Weights of a small GPT-style language model, trained from scratch on English Wikipedia: 24.6M parameters.
Each number is 128 + 32 x the weight over the matrix's rms, rounded and kept within 0 to 255. Layers, rows and columns count from 0. Numbers have three digits each.

# layer 3 MLP gate, 1024x384, rms 0.0383, rows 215-263, columns 0-95
109173103136088165069101104149172081126152133099120129165149181096159156124162118160155079088002090118157106086100124098098135161177170158109121112108157202142148091156142085130105122120153101132158108124113162114130108063109120114115071115168138108071048118086143143153067105107140156102
090141149143112147108123156205220120097184114102118191073126175137139185123129156097117172115110076173116117156175141095121136132076116145092119145092109113163125141145097101134132129187144192104090180125127134146143076110152077132120199128178164160145147167109098154121093136176153154088
170187109133163112139074102193188103139154061074208057088137168119159107149143201128094160151135127134119124023129113166090085140134175104125157142185173143126175148120102110124138083098129086174131111132157138166142126185134088132167139135108168109053165147181129104061160157101192107173
084143176157124163125134179071099135136100157120124152131129131109133128112099157111132143102131141116124164148156158101134156127152133152132171159094119160092090147112178105100152143176120073070137157112160120166109109109086085083113101164121166131135135112138155138108110183134122159102
116084093121147112121151093168145089184115079145117161130134092185100161097124172151102124194088122081141130150095115161167122162128120085114163100132148128133114098112169108117129168125125132105179146106138155138132132159068159140157133104125066133159142144139180104152103084113060084147
180113147119137098161100106126121117179135110126132163132152121113183190162208129072171099082096133169134119038136126166057127129109153162070046095131132140167149073084087129066132099153166148156143119162055141110132152147118158118104141118129152106121136148136111137121107139076156112140
138165138153145124146134142161104110116126154092103092073147125089096098105158158152084132143046164084139107187083148123099151171115145156118118120129129132218077116122179144086095108139150081168117153076098104134088147096116158117142113137110089158106082142118111152144110144156128100136
101188110150143139170180121173000188133087044150122162137110093114149113119150148132124140113099151107109134147147148108151131160169172090121159088154188087139098120172121164131048124112131155104128124093122150101122106151114184150200116127133115121152155106094156127170146096149140144127
169041146148147147128156105101119171123093150132165173065116131152112068151126150131135118157132084170126164082079150085137104105145122105129125126156095090147085108098167113137153121146177135139122146125142125128095125099108102107156097133138112136159082189162074172159088136142149129124
114138099172151133081127101089150122109154112141154076126128095132150122128119146113095161106135140139119117105142100167076055128133141173151144160106149142138111141090117154090125116177126042183188116126155124138127116141129112171072142083081160192127131130084125154187203119127169098149
183126165106138118137133124097100151125146139173146111104143160145153064152055145104064082085133154165126105130138125111056159086174150129114115086084163132125100135073159134147103119163118110119112069147138074103125132095141137165108097131132120166114148172122121136158112160156124071165
132103080091131080177123145060123136121136156128144117137116123129095135077147121119105045068173143162055169091130127125161143101182113126126072140124134111069188152093150057135089102117136183106129104097152120120160097156127162118156148116128179066135178088163145102160110205130107143112
119124153168051167147160182166149120129113106112151096114099153125108109121086175152109068059093055220191151091185172152186113166141164163138148072098136163109156156117098185132102091148109177120084166141159182167121156075153108143110123222126120103155179130124083155139176181133152143098
176199143148156088119152151149123171181180115094173124110154065078168127093125090069085107118129164125101154091117132146092170168082191068134112139125133111188123153103047172079077100105166075133180103119143149127147152108169076146124088169168140154127144077103096147117117118164148158130
128189114119185110147148104105089079191160149062151110130113122109114139144117085146115179153100134157096142110123138110074153119164163171148181182137146149114167136134112143119115097158156162152126071191164088113103138090098116075139150143118177136126100192132128170113136142117098087138
129076126104136113106212032116158118093095148162101099116088161114164162105103156094067182138164171205102170153151154149129106117106142053159112088160158114121087176144169180092126110149133106142130096124135126116104126105065092082175139067041008088163175103182147103100109122101148156152
112201104161130162082101134128105103142089168133149089150100199179130138150082141203142176045149184100149215145150148153120126126115093159091126121175090148154169159182117119162131076118078127127116151107124105198130104065149128137111138163177174147162130112165121133145103140131115147157
133150106155121107153130077155165111152137122100173139110084103145077193161171075186180117159179138070159084048181135132140098121153078155080126152155136117128174114142113173149087156086137152103163149077178077139148168164162124154119127135104143104114103107182110120176141149064104078110
122119077171120132121183090169133118142153137091114174142141122105092176131150074147135109158097146107139079103153138132127148130137118118157155164108127092163153124095150083110106122133165126139153171085126114120162147094142124052196130157195119081086103160090174118148180138124148112138
155078153119155102131118191133161133088131170087171129156067138164124099118101099122146157111091108098089084196103174083172079131182122126115126172119116118141184086113099045140187133147119141147106125118127151093113157136114098117073082121132091178092139102138149114127114184128195136097
133134129101131138146147126133047129174092119079150105132137104089166114093115121160173067106112157168157107129132167117088179155111102081166095110091150137178109095147113182105135121099137154080184091134111086117117145113136125138084124097138112172199155104080087125121122125084112127121
158142112095173167099186145098148108174126139149141123166089117057151101096122143129146078107161099176076160066103122120105159100190099134170108120224106089123116085149132155171100151147172150138166149140130077180150144146179101128137123127130180146129088101115157120140130133116160122123
135108102084178147174192114140108165119097065134108119111142111160135134104134177160080144149164127042167131130103123113133108078120094161053104131065128099081131125144184104140117085113162090094138140142149116133121087077125131173085140102086137095177129084194171153071094164158130171115
176091180126150068132107137136135144129102146117073148159156118130159165114154141123120166193167136008114123129066125182145146146067152034171145106147126130114089102104137166105166140144219088149151076076109132163177136126160196145133128115130058047137104100168111058136122094164117116114
182124133119131186107108145123161110103141138065159096149084156185141123144141111123157107130140109137105149098089135136101161115062128128116140129129117164096126116128119149126128119096137085087113139103139157155069087150126143167106182162143132184143100143122140099170166170103143094134
126127136119156153169099096118135102087197092124141141089167151135147131117143079132094106125149066108147120074174152120055123111098122097174133110158097131049114151069137121145125137092110119077135122155147057105128073150161106142160139144170139078130183100108087122146168099111153171169
107110164122082091145103179103179146145079158201140098164119090152048124124142109109140158145192165033134171170096110067132157143192179084181150192130097148170165093136227140138151203040180055146166139101092163170182130133116190160165101175118128153113026082087159179130056161105102119015
101140116150141147161103134135148066110122131151130111119162105195133109160146164140145174135149103177179165115186125137138059188143112129142107093156123113168149145099075106134063143184100109097102147102117177177170158145133152173150147122138196138091162189116122144144165155141179117126
163125136163101186119093136074123137189108149136091112157054110118140132101113097140171137062112187163106174136118182145153162086132091116138107143094110128105109142178180113079147054132136169109114170106106110114110116079140115104105072134166130133139142092102149149144137098104119215126
157114113149185104150104103124110099130124160077150174130144122141146163147101115158145075099126055142133127155084137179107184179106170093143142075217129121189142116110138130158143215063162155152121057150117129161163139120112107116164075168111158096092120147065143119169140146097148152136
174105078131129109144114147131199105089169151110120097137127131131101171104128156109106145165099181187136174169153144133169116111150106113130147175068166132126124155167084077093168077123114119089130128104107102136077088048126063177142172128146101152158152131130101108139060099080121201103
137155111120095073168111123066117077060153113144165185167115177117108141128188124139186128104097095147126098091173175127124137108169069119172149123133159108081158119108169112152100194093114111099079120185137143122125131128164120101100176180144135106120113088134143125179095147103139078132
122091110124120103152144102118109196114059096171125110180138069082079091074124102136198089084124140154125120176063133161130095030126136137174093143146191100115149128133191100069127155109209104108126114123147109090135081119121172103159158099114077106191094051156108104138104122158151090126
168167118114138139088167109122160152148119168120139138090085145131113103097182101145105083071123094097143153205112144159110131135094122103176144125097173104166055086081123098122119134121150135164159165052154190111129113085140201115131125163154033073147109101078137102188085109115134081121
123141122109144168141149084133109133119136099128094131110068146099157130124089087112168159103117138138115153079163131148107120117132167114116113130170131137134133160123164158109128142172123128120116140113118153068127166083141165142159113143187083147071115095144111134126164155187154148146
081157119149154146105167143080132167158119130094166160042191165100110150135079166103075119165166114110134090120122161116160125175027116131105117115109175121160173148121148091168137083177150116118175093117169083085127139145140163147152125132157126180176145133146166128181151187162184115130
136159120101152055160138137108150098093181072088078120121069121133152159168141087105140094184184164147143092127181092152095155119162126126116142220155096096166161120168085132121097121136122133121089143151143160103168114140120131096160180120112103137164209153146128153111137110146152100105
103109162135107104144111142129129091134095114086097158089150163115134098138153088156168118115196128101153063105152132099160117114175107139125099124112136111151072117134139102182122144180130123078150116192158094157136151116133140178123119130184143092126129094120130104142143101152138112138
115137130119156096127142151111124167143130098108119129161161182101138143151131125128113127146149139146125123129131134138129096139128086124112157132165140143064198152081087099158106089036142141116103092067154081118135148157113209096139102101174125135142164109160119126164190113192074085147
135080091198146109166143070199167083088175146096117031143100062156153149151114117100123145127119128123158126060184077161095151182146187174184098116187140130165144129106095184096082158102079103133129064102139139135118089147114165128065152043126114237076083114109091135152176075110107148170
118083090130096106090084121193144151163156133135136121115133133108126173135125075096159140111074112155160088130147166159115153114042132135184096095087165129108095078102108090127127162129115100088106133137156094118136166074144124089166170087162165116121114164066122094131085108136144127075
160182129099135150166119139119105097104105056112156075099119160199116086123101189107146117152140153164079159138091085158094100100143142132161118078160112117130150171136170101140150091118057105155071124164186121159129097160102151165138108168083091164192109096098090123182110141094047063135
043125123081197061135122153125129161151135155174088168122157134108108100111121160112124147112070190041057065135060115084093162168139120144153151125124112115184052149093159135132078121102205052139161147139152203079182125147143131125148139132129130107068105109107179157144067144140113072120
138173091150153183108101187145149132144157083094205150136122075100097120135173058105137115079147083133169106058155102114138131150134137098124115119083139120172058146096121178117077140176182106113163131121106180137122095103161136153111105192140226079121115124089166103114105157126208213162
232156108128177127135075156153155135103153070112157168078129116113094158117172096117134131140133069151102086078139119162113158139160119110095181140114148150088124115073113108121136097129080113084097098088142124193173133138133113141103162182148142102123172171128100091136163125172139047133
156147128175162119089170132101138191150020065171150118142190189165139119091064144004103135166175135129183168130073113131070131194142145087180114076135132148134149119147128142110138162132123174100130089082149105141154097107079134187168132085102109155154092115128107050147148134128116128201
140149082120148143146146146103024163159125132211170132158082164123126096118129193097080132099139168146112148115038137143133109111124139159148112055123139105052151142131139169133103107104128119112099115146121067139170103156105174140123108113132124178156172103210112087137123075106097077179
150084125137132107084126075143097106096189119047149119085153119107131162134132157169148085176123094074119082128107158134140131080044081153067142145170124101125128051091103082129090136109089045160073107155207040136091143164158157041047146145090116097122112196157116104100167083162109115131
161132163156156140139143128105132182121153103206133105137115141086146067120121177094162086151165078072148068162078173143149108127096137137151108169083154115128158058108171126154186164094098053134080141113134135111172182120107081113092108162177104117153013061137134102115143082200077127158
# layer 3 MLP up, 1024x384, rms 0.0381, rows 215-262, columns 0-95
142153057136105092104114127073146135165078149175142094130102147134163128097128120133168144088165112189166167095102116146149071101134093198177137072158101148208197137117178104148116156097147086088128165158127098127148108114117121158136112100173133108122095060155105146090110137083150172160
168156122093084100137083142172148098165117151145148136152100155098110155141126154116078097184145079126177158110162085133098128126139121162133137088087132132104123084120097077127152106131095144155106168174099111184117070154084050065037116139136136137120162129172124147152143146149103105120
106135125145124094145104093063098145080095198095063099110154145189158160127130088147165167155169068146104202165134110105122058109087114133088141118104096112120090091158179162133145087150201135120105123144074079109091137120041146047105191128176129190163065119142159132207096115138071145133
172152153150147136119119115142122129127165138137113155160126141142169145131159084163109101141137107155105119098173111110191108125210131123112155184088120119140118084134125170146140168122164174159111137132167159139153135155118103106124099160057133158137120057124127124168097151136130120118
159166138135151151120191145093090138165151084149100114143061121075124177114117132150137129113104172078186147110148093139116122134053090136125097089116108104152110112122135117113136126164093128202139159096141159110177144178109090120177113132115115068172104139155173138101142092142098082154
140151106154150124134106078101152122102155128109083165119197136094169140161126157117155115125105074142130165115140121169111174148110155119104090109147114125127192153192058129096111094142111155189072161202131115097093118117105139099136155169175075124128127170136084164111157162149157157094
137155062134131092131092099071088094188115131137183141106159163118101112122095161056156126170152123150165172144155152178078126109163136114100080078141132140195102143129109113136106105151133129098073102139082138092123114127094149160117110112122083134186186168180103152130158158092086141167
101150176219151162072140203124058184092108108172132161135124121096168124117140124102126181139116189203056117159095122081133205152150122110103120129104127070161100187176115128131115114094144130064132047105086155065109090145174175190164122119105109167158186081109186188155075108124152160068
070118161120118151127073114127113129145182162071102173140110134141143102185149079148153092072121151101135105089120095063097175118135118084155177091145105144201123068184159089129155141156180185107101167153141157132094094078108141153087106131143149104144107107167139158185131166064181137107
110122126147070098098122137094163132156110143106155127109135090123143163123106109115165148128101153109042067119098086117102149100106089186148145203187080147125113091132108170108175137129104119163149073139120115146106084161147123096073078048164164104100176145096089168140181132132132152102
164157121134143104111183062083083191167126078106168167131125090103099161145106113131150150111089172112127157173113169145107114110115171134158132142111147115178207101158145099129110114127174192129128175098176168183103133105134135055106129145114169104180096120117122126079169162130128117141
079087125082145131113099176141167059071133179165081164111173148117202139180179137177140155044084150095144084081139126106116148193101149117086171117166103203130076126195115110157132100058134135110137116115090137162121114195153078156130169176152096126131086140048165138123081184105113120101
121238094090125048149120083077059118077093144134112178132141104163111130136126083180166132099136221141045073183144094143072144100117114162154068109146108064169122097138200136155095203118149133189153083125090112031185141126125179187175170112140158086157110111173155107126141130136126074105
099068098090142147114159121087066126146083122145095118147108141125131201152093187153166078124120063127177222147096156157059082107162123142117091150114132156118093147122115136121160170173070155164116165174154185163160188092082170146109117096152074092124092116092121095175094112093207126175
172149144122099138141106155152150136134136170120122125160121143152151139114104129150167141125149058101127148207071122150124139109146125145107145136071118154109095092138116091181190118095149123144161128083155124166141132071096156100146083102103122190142172144092120138132134129151087117104
141156069127150111138141101104118162201150002156136085142132115154120152118155132084127125088088151150095120145149082157114093191146116126131152084153117082108134144127068057175075086165131188189116072119065140094081099064143086088128097164078126098162146137149113114162112152094140092132
184115118082099134145110111110099115070159150119134095089083149101174045091039205088135131149081132183114165145082110140122118109142136185122110101108140133101124091124130117131135119137119132130160140204124108125163109145097109103090176125091112129141208145200081137103166106144120063107
153087126149159137155127109115057102082111098132153065071165089109142139139119106126106104088107106090100120113121154159135104134117163152125099170188150107133120129085124188106100146116091116124117123157126131168100122193076084108126125146136186141145122173153047137132177085170138119132
153195110148130066116133108155148128139107148119107064085175115121164169133158120107127159159122170143139130155124155123121143115151173119158090148133165158101121132133132145115144108137187094111098144129130110212085179141168146153169173160149202130095112147119166118062115145156081111119
182099148111126152100122107139160064090084116134104071124135135120136130123153124091145163113085122089117111159097130140092124130117162145155151117160149096190150132120151089123181147166151158208131103100154123155139182089105170099147137144096080092120140157133117135124123081111136145130
121117125138201134134109123129108135121096146130121106163150143133174133158111111123159179074144158101111148085144111123106171159121158122148161097134149145119094159145133098125123091087178108114160134106135106085105140173149198136114112123100136160132126139139111145166100132122169154134
079134131142093221118117145111137083129186137090102161123108146110149118147198142192153087090126074089108185104153076079157142096172083133148192098151089125147094084215107090191095166102109170101099130179090127094150112092228087114133166200125180106142120104136163131122123162089161133107
115133116146149178151079165175197144171152114150109102145127113183171125090126174175086136139100090083126138135174039074194132112116131130043145180105123164075150148124140152163133071114140121133112120159156116113157077109136094216188154089140134139116088080169188153103091139159154152072
144176121133110119115126132128050151085164106111122094069132116122130105168184123101061154128103133186048116083138128171107149120099170146141131153134179158109136177084105135138135105115108119159136107171087156192094123127104124111077149097097106137076131094171054120099096103098137081138
155105157148114213079057142139246148114244152105141138124129173158164121174147062156195086121103122114104100108126086061149176158105158178128152130098071172108123100170094139139155120137183062058115077136118122073114080107096153175077140183181199160172081090130153137145121187075146160056
159092123079098136098174156124091193143081129069147159124091115109161093170080120110123146163127130157151101171144133174178111085120166059087145142099140125104190146158132195159145156170091144129077125167161194126122197056112118124149168106132139170143101150109116125126198118186125124129
126136143167151132138123140100120154051179130126098131139092132117204143121146111222184114094149124175179067102178107136101137149118068173124092084072121099089126102121114163142097112136089153070109162155167119130151125148130051135136135098131087134167205171099137133102169128140130099157
085096134142135175128130114109135111096069130135060115143152130090167144142120164122122165116124147147104180163090158071110107126155143132155099098142124122161108199115074128137088104165178129115135136094104153157181077127109128183132113073148109139142140139159116164149089127177143166086
086143061125087092147105178121126086145175100122126123126087088120122126136111105077098101067080189076093120122088135121142150052149165136153140158091099087109108068153153086057166149146095131119160118122071119147074113176145177127122085113119123150144119111135127099119130114091162111078
156134145166172136147153141122133158144102119201153135143140133150101102075159173058088155146076180136142110153118125162100108150080207146142083165064148120115143129091135111109090095118063098092119148091158159131157137112119168164109159085077122147106147067187136117120149139161149132095
159123118150113149136149136109157135070160142144100128116158100119156142113163088150109138128211145164087112145113137091153109120116098084164106142101142156097112133168141113093174134145128129118113163142100111125097131090123169131171083124112169164159137104113116145138095137087172143068
094123102135114167168098157127224074088238105147157167155096159081121130108194068113182146136121074202114150141146133106135193154181149130158124097061097130119119186131135114151140121153142074091066128128143145117138072181077101166113141168161160138046130104091127125164138129120186128101
103135143132135142135132140091148167049061051138074120193126162163137125091132108158130165170179142063143141136101110117168116103133099107198142112153161150108203127154182133151129035185145143119110168124155092168154158125183079100141120178142116128137074186181162122095120157175118119149
146209076086142120128104146181138088130123155140159157144093129096156074073174134126139196045134087118096096142149129125121167165115093135212180056132137030183048103110177118166150170129154125185188116071122151147168079137191138060088143120186059079082075171121124116158101048120086113174
145106139047093076112114133138095057097099147046183108081177119109131097100061124120087132144167072061159106139123133162148096108065166142097106107072162144123125140112125091064129132140108151158180131119089128186100174147159160092107155129105112145184157109136103082133167047096064097160
040154114193135133126112181122144198162149078105142162099248156119105149160154148158090167176159138135100090122166095066141156150119135152121140129066099147158129128184101145227103114148201130075186187105150158139141088102119210116198104139145218128159147160149140201144105158105133139102
146133138109106144140160094169121147095100112154147119139171153094110065127126152158144118107081112142131196119099166130172147123121116076152097074136130157055109118146146137151168183129137139123139110113119065137147122096114132142094114090089137147129084072102130146106156135095114144133
133178103160129053164133118136085152093155068121153152146117040119105137086092155143135070111115163163068062125146104117123150099106148122143102105118153098165169163111083126095120135124095163155156157093169108153120122140158129099127142140145107089155215154122137103151088098079085052188
116088091110099097085101109167117160201125123160136176158142116095160178163126131166117141176151171128145134140131103137131106132106142160103146154161093117130129185138098179112138124108153128080112126125109138183107154159198141101141067136150080146119109148131079114148092108123140102098
156140070168099066077118087137137045156109144103120130142166100179114213136168127118114103123148124092144117097132115144136123120114111125153136142155144119160183093118134159110074165112108070175133120099109139140135058109184134114095126070159169147152036087096141117158129116096099075155
146097141164151140177151121144150107089072075144129109177152155094128167096092137133104177150182152126105076153103076157070146083156169159126092089213117122111138123096156126124057127099093105132121108118109110126117085131066117142151106199104060159099089098139093145078137104091128078149
110145153141153101090109146143126074184134112114094193055129050086151079120043150112177125164074157179088084050124138141154171136146144117122190195114103169179090097104124153107139178141157112095160117149166126198124101132168134130145160120142148090114157119142153131108136111084116094140
117126127182180132031137091084145102107133182173127154139140082103168180103130150146087168105099126124077160121131141145128125085133167123103075149162129084117102098149111073129125182118142133145144133136149160111131122102085170105130103127111070140121145124186151142174162126158114093135
184130185100160175144143158107113131124138082117086162135149122126170161103222068094096178119121144074055128102078092120156111080156130158133107161130124097134141169122150137135137213126105157108086084169091105147066082084189145126102131146114083173128123123146104108187153106082135144148
097122143171113088204126108171149162224136149108168168148136126126215083118093123095057133117129183145149105161131097180154118168147127161144104158092135126093167082097122170107088175130069068104106107169147154124075162047105115086121147155140102061159137066142134103117160112157069114121
109168075088116149065130125057077045140073056107174096094144127154135062118101131186175101150097086148134181099080131127096145141087160125114101111130142142095086112161166108115125104086072113120159106111150113143076109118171119136099170101149132109149069155111122114163139138138139188141
147096089144160131080101182170104156136149106123167121090178088183146145095147103202081185151118108099130149128121135118116135118102109097146101085143126120090152111105137175111124118120142191071053092127075129220129149108139117170133122122164141124142149135103167141174093143171125168068
144142109126131096178109181161091120070067152148119173149131103112193134149105146088060173102117179108121157136159116159115188139184146158109053145147151102140114180149133190127127130135167159162162080117119153129166168169056086095144110070091120136156142100204096108174112135142099100089
# layer 3 MLP down (transposed), 1024x384, rms 0.0335, rows 215-262, columns 0-95
109103194120111163163124168177116123092184112117095143136143158121106149153127120125084134148085107088099091156129126086137176162146139084078122154101173143058089128166098133121104097151105152155153083089136127150110114111160119083083113160084118144120152184092117118147146130169117068114
098105157179160162114179122106132174097119105095084139086115132135151119087117099098184197070095179109065087129109156104171094128057131095100111164154142123158103185141169147144075145122175119087145134056161144112159177128147199138161163112136117122157112163054130129074144105123173148137
189114093139108119145105070127080121082124134160108111086126138152121106187127151085097139090162110173134141148144062083148137163164074155199139100086142110151112114127133071070083103153118153105108159112177070140127130102097170175124096111170114081225124116124122156224110154149098164065
120094094093111109155110139135162148139105107115158102108146105120081110150129157107152118151133121090167114134093145147088117160050133123131098069183150092144135149130120110129137098115118131125131127137077105111130150099113170147130152102156086119103092215124112160130160055161106114162
172190150145149137111169123100090125178143108112068083153071125078114133104085110134159105145151188065189182093168079162095098148035090141117135083157072097166090089133131152112159144146080161176138170118146177118178128193109114116196127137130080068170095144144184184107144105142083082131
083101087131154152093159144114169162088130146145130094131135136111099102145087138174078165158148124072085129194101136066160111113198103118154204148141161126087118180125170121146134142121073102092151146096197061112196107111146130172159115116118142128106104123122153073080148101186087147129
123182051153139109148104099104109110197141101133157082101124153101132133127103178027152097169124122138157168184123170165097126116165174090134060070122117119212130103132130133115124107134099135052065135185065130126151116154105176149119124125130100149164195156159114163148118154109103146141
126100173126113122060099144057214106119137178113154108125115163142109152115109099097167130165143117235133143132092107125144163080112111133117121143108075120130148152063116115113181141149131118082133118181140130154146102096180110133098158128117137136096144143145128136086101141087127126124
101197105092093097120112191140128099141157125091081100215124126122154190121136092089115127094124192082132123173208123165105146160120116152155137120126156172127157129150088154084097152136107137099155114110107156132117129137140160174093144093109145116077203035117153063104166118118143125170
126143157077098119102098182136170151175079089075176158129115106119128125113171120137103108113102122102081150144085091111118167110058048143114124166130100124122156112161147107109147104086125151151126097126095082146087100132174129083126068094175132080149141110083113173101157148157121131099
167103128120118122161154085116129148122154130159105153124127165115104129166085170120072026100139163147132080161186101056084133146164104173132122086073133129090108118087142120135127116172110137111106075120116041140121095073162089155125074105163135196161220196099154129147118171165141072148
124153149173083149121142117184107122160102099116124146125129141160158106187075094201147178189099159100199127168097153147100117105081163136141150118108102148174068110134092185104162121122171089122140140187134163092148139064110145141146095118159061150128088186147115187110125048140157083125
117072155163146123151150163113169086129120146114127163132135145101169077168075167131154134120116080124125165133101164112160102097192119121081130104111186144118130175141098113107134138172110134129104112098173109085076099191129113109127122118094113109122103154102103050143114175104123139104
134156114173158049137173135145056148174135067077117151104140108114157150126116127121159112137138147082074127100116103136099147164107152094120090144094161140141095146081049122122117141115160060132131141135155168158100101048175105162150090142151091180143128073117130112145144135172180155121
109088104137161146126137099089123106099126114102156121128159155119109149150138110105063117115132215151110102056195150088149094136095113106157096086193171122116140160130119162130097130150087128103103132152113147091092100170157116148127200133157127087110067139147134091106110158106138150135
129053115123086102130086128090187162184128079136090128093090094153142183116173142128089106134143148107096146152121170089153101147146106128115101098122136158143162113107103117208087160118159183108066073100100118112039161131096070130099098138093139168204115165104075149119161171091097120116
108161121167122127124091127134132101163125114149088144118172143116092155174164122161094123112161174094152171092151162145111157106140117103124105147140054126140113160102141095151120105109080082120108135071141086146155105087113177138175077159150187126159087113124108138159100129114095147109
135131125132121090108095074191189095110129134103163141117069116181108162167167096205168144153198134067207117054148090106171124119134118123107131126170114114153160112152180172152105098103129136120163130068166073121162153152152117166114153115080146104102116091165127136172109154084109100079
113107156106108147107173149178147117129067101161109175160119122142083123129155109124177100153133166167121112096137104115122142179149078134141189129099099108112132090142140132096165141127109144171146122125141077110185153125090129139159098091105118179094118092133137174148139060124129096120
125071124120136108138136175139145176140166156084206117144052115170139089148084106136149141098111135122110113179112142082182106129176137135089112139121112128111160104116119057119164142173153136146093132158136132117119154139107105136067078126130098167108115064138111127109137190117180107102
124106137164143128127092165108135128096100132150129142155146148120149155120127128109160165121151126080138154096126101127157148128113154177117153104160127162116088131116125092116165126119180099139126142100170135115118147181140165114116103172102155115120104179173106087161137120148127128127
089095139143108106149070156168115143091104125088093130095164134223104145181121122158114200146081170068192106207176116132160086171064114114106146134042126126154124182082128116102117097121073138124102120094143192079125106106083152117131128151151067107126213168168095135126121116145106107141
065126148145080129068067164127130109133169195158131156171139123102116107104125051082136103083081126194081167118109134183102176132093164067183102148211132163140123143116101211141130177137077146156156130139129143109121170154110124126190135149160137140097111156082076058173151101128105094120
169129141162098111121107146073075134069121125138098111117131106117157109158140127141113181154144154101103133118064117158181161110116139124151143159131137152085081114091086168125176165143183105173139095049091139177160076044173156128155139154155095115057115121129074043159100141105129100095
098142105117123057114157111151087158154117124157114143131182091089125145099141145160126137122106155128166073147163108143141098101184127121134116115127152100161123113126141099125146143140123176165111062152132114114166191094124129103137073104119139072113158124132117176091097078140116157121
093133140084149158136092082117114118084169086136118144088157159126122145159117167133080114169178095161126139124191126142087141104075160111164206103138075106059133198095080114201127143078132098113114143160155107107120084156161134129152125155114126079124178077136095085133159123112144132180
150127111105094105127151113137113136197084134100159149155154100155069127137113155060112125170101195075150175147048121087160131080126151099134143162168115197161156145154150129116152132070185094151147096068134134114108119081119200115135100151098160112113039069157175133139064117094091149093
143125150126126157123151120120165134162141157154105133117080173078076157073197087130142095120113150116120126111115136128062133073118109175115100112123149120096143176153171185106092158133173180133151153164099119094103150127159087118089172116156050126166070091124198118142152146126111179106
162114181137178184084140072159128159119092152096137162131156182128126143129154134194135164188170057181152115121180093151123090203117089137115103100177174182126129203124114157142070103120159144108096128139160107080163168099095090120139136136131143095098158150096126155134120160161102182147
133096168176196097150085133116107103112116111099155144153151133159100156092096139150128060125089075140120126204078111169096187163112191095152133095192108098181104114123132126172112165100145135119120059153105135154162118106079130117146071153121148124103126132132161069176121147098147156109
093121148115130131130129113167093151160111108129147137137083162114127115137127157108126113125064108091158114110154124208106157121125159162111123104168121120180142114074146140157095134125176112163143097121162111148161142181153111110112123142143097107094112131142151145133139165176077107161
107085142122137146088132140176162160191042159097097087096129088146121111121071137184109129130141126088135135152080133106107141110093151111099033138110118140153084093174117158074146085156134173168180136098132123124118155123119144140148090094103118107145123210165127103068144132152101190133
127094145144157167139139145131173177067095097126075123093061168218176166100133109147099156162156132067131114068151121101190088094121099082166107154181194166124209162142195143157164089186174099121188184117120143163171148135168090124134138205108103115140094187202139117103187163182117113154
097144117097111140174047117158103081133113104155184116128114123090136098113136116110104212104151096126127102132129156102095103186134134106176200128153091145165078105125148158130144132129140123136162155129093100127150084116179142104121160103176098138102128151135107240145151086136091144133
105154124121117159143126107147107084097120122133097083101104161099167128133070083109114154118083094132109179081166133148158143119127184130128099131143178140107132165162152128136131151150157147108106106121102131086149191065134184125139076106191053157125112103121130131159140182174154152126
144104105104106147118095126165121106109138133182116121201105103173129100124193106146179193103116145137135169129153091137102113072216165120159148135120094138097085097143113202088133186097157133150096149117086212163162109127100114098118114137105144071112099141092078129104099064077092126115
169179165116132133154104124104128156156160129130115114119108114176151121141138081070131131147165151116122079161164116095094105112115129184126162164134128095184123113132128128094069117117115088114135151143094205115153112127117102108152135153163103143127166164151124096140140104151143109135
114136128197100065101126141140129090144132126109135145073096190128171095140143102144162152105158153127172028124155147097131149084157088105115169096129131149150063080106113098191125122146128100115148155158140100143139162083115153141164096144160144105139154101131138170149141112121070102083
191119113105109076126113080148114171137122088122185147104118113099169169133092133154119149149141102101143110114137089135104129127104151163114085197144164091136095159127108206031181126138114120124145130168136142173060118112145084094160072128155091141118093146126079085108040115094136153133
128176121084143108071138136107179149153070132113104210117134123107128101105179115126129093146107124111151134096146093121096130118118064130131147144128150130108182159127131123079130117100119140127147115161114097139094073103177130083146114116132132124098097091062183190135132150163116136088
134100117131112129105116100188133147137169111145130107115155131137106167165161037094134167123125171161149102149159154183104142144079112157187089095077136120087094121146123102137112106111089112076100156149144080136132137051113138104152185113174160095139074108059086147104077147130117122097
054181187131133157109148176115163085181115109155064120134099110159114108144062124099103137121105138158139107114108117098125111123185131136201209094146092180147103081131152116152153164146055158080108103170131132101131059162163102140137111175155115114156090117089142155156128115117122107067
132104137083116111198150125138127103159135077091175167134129146142123108089121085118211076152120160123132141188156079160089087172152075163177183065134138119142097183090176198119118110121160150162143143159133120116168149157172133146112148141147165111115134143090128122105089107120176138151
113113078187124076134136086106156130129127156138164120149154142117075139161000217201148086147141110124146126150129095169117103150109127097114124074116120151103091123124103135144186029150125123183159159066161090102168136150113135117159127083162201069107197111141137170080093124187101106075
100145150105116119188080119222124148198137183140148131186118132127189092133118160118110100141137171184145144167124119197160101134135123156094085101079168133073102127161092206100070176153114040119070090176093155144107147087156122106120152163098139122134165048132176125107117120220115117153
149166101092107154142092070162148118102114137129139127143167075138189114143148111135127154144108153148144151122127118134157161137196107146098117132118102108127119183103177123133108128141148080166097176052111114114156141189129164116150111108132143071105121082121153100163124171108121098128
135120101096136155100089115155184180148114144102079139130161066188147133087108123200120155163111139085103122167152113079149088136090106101121163085181189129117171172138077161115140139120153158126095060139168135187075222101104096127125104084094190138096102087141131114126117161129115201055
143077144147160124148128135134108139082139166170133175065199096142178197186125143115090103092098157112101161128145077092116168075150104137109067183167128103152136105196092123150131122146133079128131027188132078140147135157099120039106153123156156088152079101159105003176100118109097087077